From a checkpoint of a small transformer trained on Wikipedia.
Architecture: rotary positions, tied embeddings.
Training: a variant of Muon for these matrices, 903M tokens, 13785 steps.
Each number is 500 + 25 x the weight over its row's rms, rounded and kept within 0 to 999. Layers, rows and columns count from 0. Numbers have three digits each. The size before them is the row's rms in percent of the matrix's.

# v: layer 3 attention value, 448x576, rms 0.127, rows 370-383, columns 288-383
# o: layer 3 attention output (transposed), 448x576, rms 0.133, rows 370-383, columns 288-383
# q: layer 3 attention query, 448x576, rms 0.143, rows 384-401, columns 288-383
# k: layer 3 attention key, 448x576, rms 0.147, rows 384-401, columns 288-383
v370 103:504505491519496499474521505488482495478526526422485541513489492488506484480568502496506524474463476491521461529523509558487494481564521446550496495485488503479521513496500484509500488504487558466481520511456524493498475462491531487506484522509476526474450541472521576490553511498507465508
o370 102:517505515520487506504514498514547492518504523484523445556498458499493485467498508528521493472530485517570506483517509480445517479463531537494458524490532506519528505480541508492507518463527485499481488455474488526484505521493518477469512473478465519482493502530496523503515452474494530480
v371 102:492482552491461494499500487512499517491490442486536486486513502502490516484552528456497477496503502464455483551566500526489535470455486527480426505482484490500457498529521498448459513471495471536469517456506517511488509474524517528490500512522530550468500494481523480491499489490463533460
o371 100:511532493532500505498550477513493508475484489494483481509476473500505499463502513462495526480529482468493534484508458515472526523499584468527499491463485489526503480522494514539499512509478474520473474459504515518465504529485493505473502473525483481505521501509540481520496520585542480519
v372 107:541539508502508454509480544507458466493509484517537549501560517475465487502477508500468489511486476546492494486533500533519514531513499513529504488486488493532508527444519508522483496520543460498512494520515518485485499475513532522503510502475497502487449479561526478512506556500477486500
o372 104:512473438504507512469525469479474492464536483534503517486484499526538444522500491476535496540499511479470496506513500497531508491508490487476497491514511493513438476526525519472504505483489477455505500494455465548474532565479539508501495471479496540509493478530511532475496498528456538451
v373 105:484472535476488507447445479477494474498464508512519499506521494504533491486498538543460504489509493486483533457524525534507469506485498491521507533500532505493504483451458466432469472481473461476496498547466474494519522469492531464487506510495480527494542517515498502530489467490477479507
o373 100:504504488543504511506466501529490534487512495538478469513515488506536491508431490505526478518516501493502500551427505499492507535522517487474521487519470490526486532471522519517535519522516480499529484502451558494490507530493514479512491523509512482502523463539528546468511474481483527488
v374 105:490532486517473510505497509460487561493495509510449517495507491471492484521488495486472475474520505504456520504460522502511516506489520470541494509499509494516480494461465504464490537456516496515511504468544502510444463455476532524525498443476483471491490493551483501551519517509486516486
o374 104:475489483517565497513489470482520469509510486542487504507508486496505482543491492493472525544481502450524496453496459478479542530543471506487530478454536454522493513481540443496488487475489500494492479504489513489496450531512501483508472496563515493497523527520518488495471527499547482474
v375 100:514500492517491503527483504498510490489508514471447524510497485506479483495516476533512486543486510485460519491486492510519484529512517510507472482478504506484537510483479466502522535453487529490537540512496522514459561487510513501510493482492513507517538478515560468505505516493490501501
o375 101:508447460443485506486494517535491462518524468517492507486525497537552483472531530498497493512458471481516467507498532491481474465500482454474542461472481483517481494531486512521527496445490511505488478502551549501520482505538515480547505512486507492489471486558511485498474512502456527483
v376 099:512461542524478508497529539492483505483459488554515539505509462518532543483509502467497516514556548458511468484501478519484488545530532533519457511497477495504521533496507510523497490488482484488496513516465488507451534480521499473485506529523540518472520504481429495543530476470528506474
o376 096:511537542544511492462528502530557502485478511555537467502471524508495538516490464536480451501457539485483560518496513490482502471533541510478515470543490493500502510473440498456469509507484523544483535500547485482531499495475474452527531477471471513475489504495557495502512531479499465509
v377 099:497528491503486521518497490451485508454467548507494507497496496486522522537496479533504508501527542509523507488531491514497538506507538531543519493521544538552506463532508529526435501456532509478550523516519526478521522521499482516528526520520476517495499486499527510504475529493488499527
o377 100:523498517479523518495487475533467517492520502495460495465561454455520499511481522533522508526519531459524493483481480503517512511510470462525463539506495453499537501471468514528510500515504474492527435461515456524484514505472508491495498457484505547496464475548498483525522504433512503472
v378 102:477505507513468500480487522480523469532521456541457530504451446513518518489501477466464462493514506475527497550467483498504512463551526524551528491498493529501448457484473484532514500452526508522484470460490482507460489468504532518520500539478522503486557491530463516469514522473477495504
o378 102:514522491491529511498498488495534562533518487504498512484498432491490513523505486491493492472510520502504491530509537482497500465444521567489507480535471459494520496504518523532490538528489461496516541543485486486547547510434499483560496519498485463509491513510501516501531499490573463466
v379 108:524494500513521530545489506501541478499485521487505506491509504495511531538479473466518473489480494508489476528535488477477483510508511534505486494493536487531494493493469508483508475537476479518550481552459485527559522488523477469514501486517535542511467467493500527497494476490441498474
o379 106:518489489497492482478549522494472482517492456474442523529516500483506503506490520475491477493564498475516480477498519528515531478514534508487475488521525487479533493494502495541505492470508533481489481502472474497464487475516507494489522541522465536514523519505469470475495490496473497516
v380 104:505495523516519498514502486511506524477505514526504512468501515523506492521462514511485507505512487492440469433493510515550488509497516493500500470527554479506507538486486492526494542497537505477476510498550511510525467533471496487510465506478459565483499479478458473507501485492475518492
o380 105:513498509479510502485460497521500509438507495504509487502485495448515514478499541472482474517524519464516501531512506499490488489470494500472504482510526498495453496515508466489474440476517504510519506518513511495491506482519493468511522506501512522448539512505491487514507512459536490470
v381 103:530474492461499498497465511531450538519490481528495503478456493486500517528488536523490468505459517506503482488517521497459493492503452503521532512475563542515515481550537489521491502522516529529510520505492521510536532493519441472534458482482506491517493449488468498520479474519505458485
o381 098:519494522508512501512504515449544536503520517524531472441527511476511515482517462464517519527502481500471456456526476522520518520509518484508484530544493470461517496506498499479480489497506505505441436473511496461446492514512522491511523489485507511564523477489477509524514535486484453443
v382 099:512518512466478495567424529504503506487449483504542471508470488506491454512525459480530498440493550544503505433541559472490529505461535502485506489491522494520472497463480475556477504503521478476528463531535510501573535488506502506513486515499467499461511513519510470504518542483500523474
o382 098:474506489510484493476518528563489525536511509488517514502532518529496509477509508561451501526502498520555513476501465522491489494496516459518473538491475504451577529543542473478461524499491454434536509536518522491472490490497463487500508489535470511488529501493485475511478455479498457482
v383 101:531477541483568515481497488498483465463521517494519470503518481507533501498512529456517487528507511465440490514483472445507503504530507542488515485510501508494555521513531506520516476505496478539484494515435491492516526512509527470478470486502464470538499464478548489481512515492509518517
o383 099:520493486511473515516504506533505477514506478538508514526479540499489482482473502503507484533524527483524467500447519527467476467507488519519472513490502510496512487490451516498509456503494451507517519510531486518534508494516505514506534537462524505540512507509503506438459494483465523519
q384 069:495472520535508514457472511519493512471508485504513527509501516477548486510497468535481499513515529511508500542477517506538513468469490459498458482522489520481455503464488466502516499485502504513468502478516492505534495514563544490488498552518494493510483487505513516515520512492521501499
k384 118:518537495507497495491489466499499526490497484503484496479504487478470555499500508536524509511470486554459479482524496487480474491482481517503509510477495482562540444509493506514527514549517493534476552497499498498499500521507524537532497449485507496550459473491507543514508528518490522465
q385 098:501515484511572501459518462531508505436471493517513506437463509461501516480478500523517491548514514480516474493510478486491500462492463480468502500481486526513545530502526469559510475497517500502505507472520460540520473513492466500469478500500467476528477503482509529554541550501479504518
k385 096:530478520501544524498481534478505521572505458438469467457521480477549516506467489498449508477527489509500461480473487501503460504498508500500494483531507492461477498493496510493456500486493538496511471532472543547471485515498454508510492496513464510482506508533482540466497511461565521502
q386 091:491498522517463475471485540486462534517548526517488522500477518505478504537514518507513480505472549450469498546486497515520455499500493509506445564481512450521476508525483503467542509544517508476499522513520526485509493484499516503508477497507507540526506514508522486525499505498478498540
k386 092:518510480472495501515464483521538515497567504480515465481522463475494522466490457501474466488498511475516504466528506485490485457540482507469475469514518514475547514505509504518506495421482460473526513497500515495500477477544517536476543502475526504523517469489566513471477545566474541478
q387 077:551514507488502492492493478451470476524475535532492484488459458509481530466480551511486528522485525506463521515540454513521509464512554528509540526449502534497494477542470491501539483473466522501499505505516528507518495492503529475491482457528555528487489489452530521461475558489465496496
k387 078:509474478515499494519487503528518515529536524524486544489486510506453524538491520475503440452517539491473455470469504520456509517487506520490528520465524511487450499500543500504495519489505462473491532520512507490460494494462506489472507477506465468508521524521555473513535545474531502520
q388 088:521548501520457460503517496487493484540501526502511517507511482492493557504502503526572503487455516493501501472540484537518515495461514515465500487459506496528484490500506514491481551504469493511485497511468495512487516514485539500482500526504503504457513522455478511489521504470506525502
k388 092:540520509507522472471491538471485459491485524495495532493482509521476516527487498481503480530469473526518498505522479516509544513528459497502485499492535518486485462477480492528486539506484524511482527488475482533484469495528489539526525470515509511530503453502546493506468542531528496488
q389 089:504515480551475495514538509492460520506511489487497479496520532488450484483523504488535539469524479467527504533499488513519534519530500475492478466517519455488497464491489477491533474479534515489501455506491494463520513490515487421498525433496509470515484476554493473527522456505497500491
k389 093:483493521472466515471489489515520475480506502510500477502530525527471495462473487470511500496534538481484524478503486521472524535493493520543509555503502487499473540545486500516453531493464481502485556473552503452517506483532499533479496533482560506560502485513558511504487534554465492458
q390 094:495481520485503478520531487508493481466510511527491498526501519528493452540482483527493500508544496468500535514462510478505499519486537504535548544521473517506500481454495538502526490493444443476552526510556502491499530502472529450442532450498541523512525519499462491490525507512510420485
k390 096:477485495494519513507504489495507534504497547497474483471513483496497496479461562484512577478480501471549498517505501546515551497466473464476466464492486491504509481466486451518494549461503505530503492475506524487522501512453517492516520533516530499459494481499530466490510466495490488495
q391 083:527555520511492489541494502496484455474530511479506527466516510503505534541480497516440489514509530512541497496514477452521516479466495476510521501499527499511537517522491482507491491490487491531516468491523515552428458510466525492505540496525483541511480534505484497453502537497529520532
k391 086:505496475512526527479485478495466545492483512475515499465501512468522573464498502513485515478533518470492489495499518504477527470501459471480495527495500509531488482502515495517502514525457481513511499519483480493494513492489524471516529486501521493505494490478534542509527518499505483484
q392 089:484483517492548526487509469539560483484500507528433541511476477504492501515513487480505471488486546478487512519484485503550459562514568493481515522527483490543500456450535456483471515458535540491465473519510477502488518453482513474505512522501512509494487483513526465532526479470498479503
k392 088:492452519494479516508479483496487501550508511490521458505452512492498464440501511472547529461516517482495560491472443467542522461492519498524479444523485542474517543530466484518509540502447456494582471502530503484462481517545494447481537504500482541485522495477452497493509488467481499493
q393 098:496455472476521525512475499498480517507530491441522439506463483505497507470472550486503489499495490495463484494480456524478522513497479487475475456531525505495470518494522524466533489484482495520575483513518475513525512514484529489471454516512485503494490538493470540498525486498551526513
k393 098:474532490507476490481493528487509499453471553535504478495500516521520479496461473534523522523529507546518497482502506484486479514501520493539477532504482492505528508496512493537449474502534549487524525479504517509475466469471459482531506533528506521496478510494475559531468446484455528497
q394 087:516494490486483541527511518475473506441469495528479562487495512526523497476523456503493507507509492459472484485483524524490520488508515523514526532517531497439482461530473550484507556507524548496493472505517469530496466516561525451510463483478475502512505479447483468490519527476502482542
k394 096:479505468531504481528472471512473491527503524458509469423470500447482580499486503507479516504515538503507512521496492492531551499498490467457558532488466434514529511501458477507486489466515496527441475535496503500495506486450501485563488500492537512530484457499518502464494538486478471486
q395 087:481520481553484483471515528522460523549492486492500506533489519450498539529499486487451509482520500529484503515473528518519509483440506473564497497482482503489481450475537490487512507501440441484461447516505465487520491512536548508485466505519521513465542454512499479491464520475489548456
k395 097:516516532520533486522538488526461482490538501523482506444492446506498529552531452484493486496454514497493512501543498524514498480522502527480465469486521517483531506502469486518496510486481503500549526456474497539507504500482486517495544432502494466543504541496464531494533508548533440468
q396 097:506535481509503530455482546517465490508517480493491521492487504500482494472479472529469455491518493493473518481482514512472482462540486473487464517526485517482471472476496512453515521490514445471488508501507469519481539453562530528517518542507514481490513519521501495492472548516496517495
k396 094:470533528493529546450495513528465525509513459505519496451481482511524521540515499472473459516482537508496499481481465505485518518476493481498522514536514524498545500531488470504457479489507521475473512482492510513509555424446488525507448511511472496581469468498511501494481505504468490497
q397 087:478527484539470490543546522472496481513531492491496519484496514536504468556502472506527528451473478496508540499485547511479513453489500472515478498494523505518476480454469470527516512532542535535492526491529546515515536535484560515487512490481529503492544517500496500529486542525510474461
k397 095:476551517516492465492501449475456533513474521503499538488523468506507561454478512520542473474508560525468511481520498475511495503485470496475523533473475506514492481528503537479494485493512508493488448506512508493470506526508516481514519455491472501509500448516501461471482553481467551473
q398 087:487493521487484481505478496491503524483498481496509495495515499513510487525495528464485524495535557537473514560499547507513494507461468498515475496487494502513458512484499497541536507528525480511479518465504477495523515537508533509486514536489559496497506501478461512497470528508485509474
k398 095:474462483492528468503494512537505513551498524505492495539499530484524505513504494513523528505505480516519486487463506515482519515497527505511518528480456469511531448462534476485513510468487508522527491507523498458502536476554467427504475542524466510460523511499538466479477477531465485489
q399 088:435480465493514542467488473520499470498519468519445538505503540496489454521481479530510475497517438476467510538501478525513559519470492490491461540508503457485506543455488493526463478498527497475506469541541489505516468527515493501506474486471509529478488539448523477460467496473506491518
k399 092:462466507458573482507538532514495487501542492536484440486505501485497471500521491491470491494513492545495482503458485477514462488499464507516494489484509521508523482535526505478540526502523508547507533517491497481542489462508505480495522525489532497511506462496491546501522463471492504520
q400 099:506482525498488447453521534526528524516514453459474533472499477499478440512507492523523519491526472492488535523553509469516497519484485481468496492480491463474517495501490438543480502503536479520488511523501467520509547468522501499504492491509501480498498497505518490549451476445509487483
k400 094:527519471534489514540518485530462489487520514551498541535485493506529529484513511513538509472468492498502499501486509486497527533530484513530526530508461551518529486488516502478486521478478496504521517452493475487511469523456499495511513458541519517481504510488482543468497500496471450494
q401 091:474474480466465493502482504504507442471475472528463492534504523463519520517527497487479509462470444516520491452465485513478513491470483513537535513521471478471450537520526516534503502529476477480494479492551480513507480474506491529451472542489522450499486499463480562483518480511487497508
k401 090:484514480542488501481489482525503486496527541474515515492539487461506517486513480491508480484532448501475520453493510476485448497526527482476469511459516501539529430478529531471514516481540478453469521548499507487529494515496492441521532449461521490546523508505513487543502525489531525525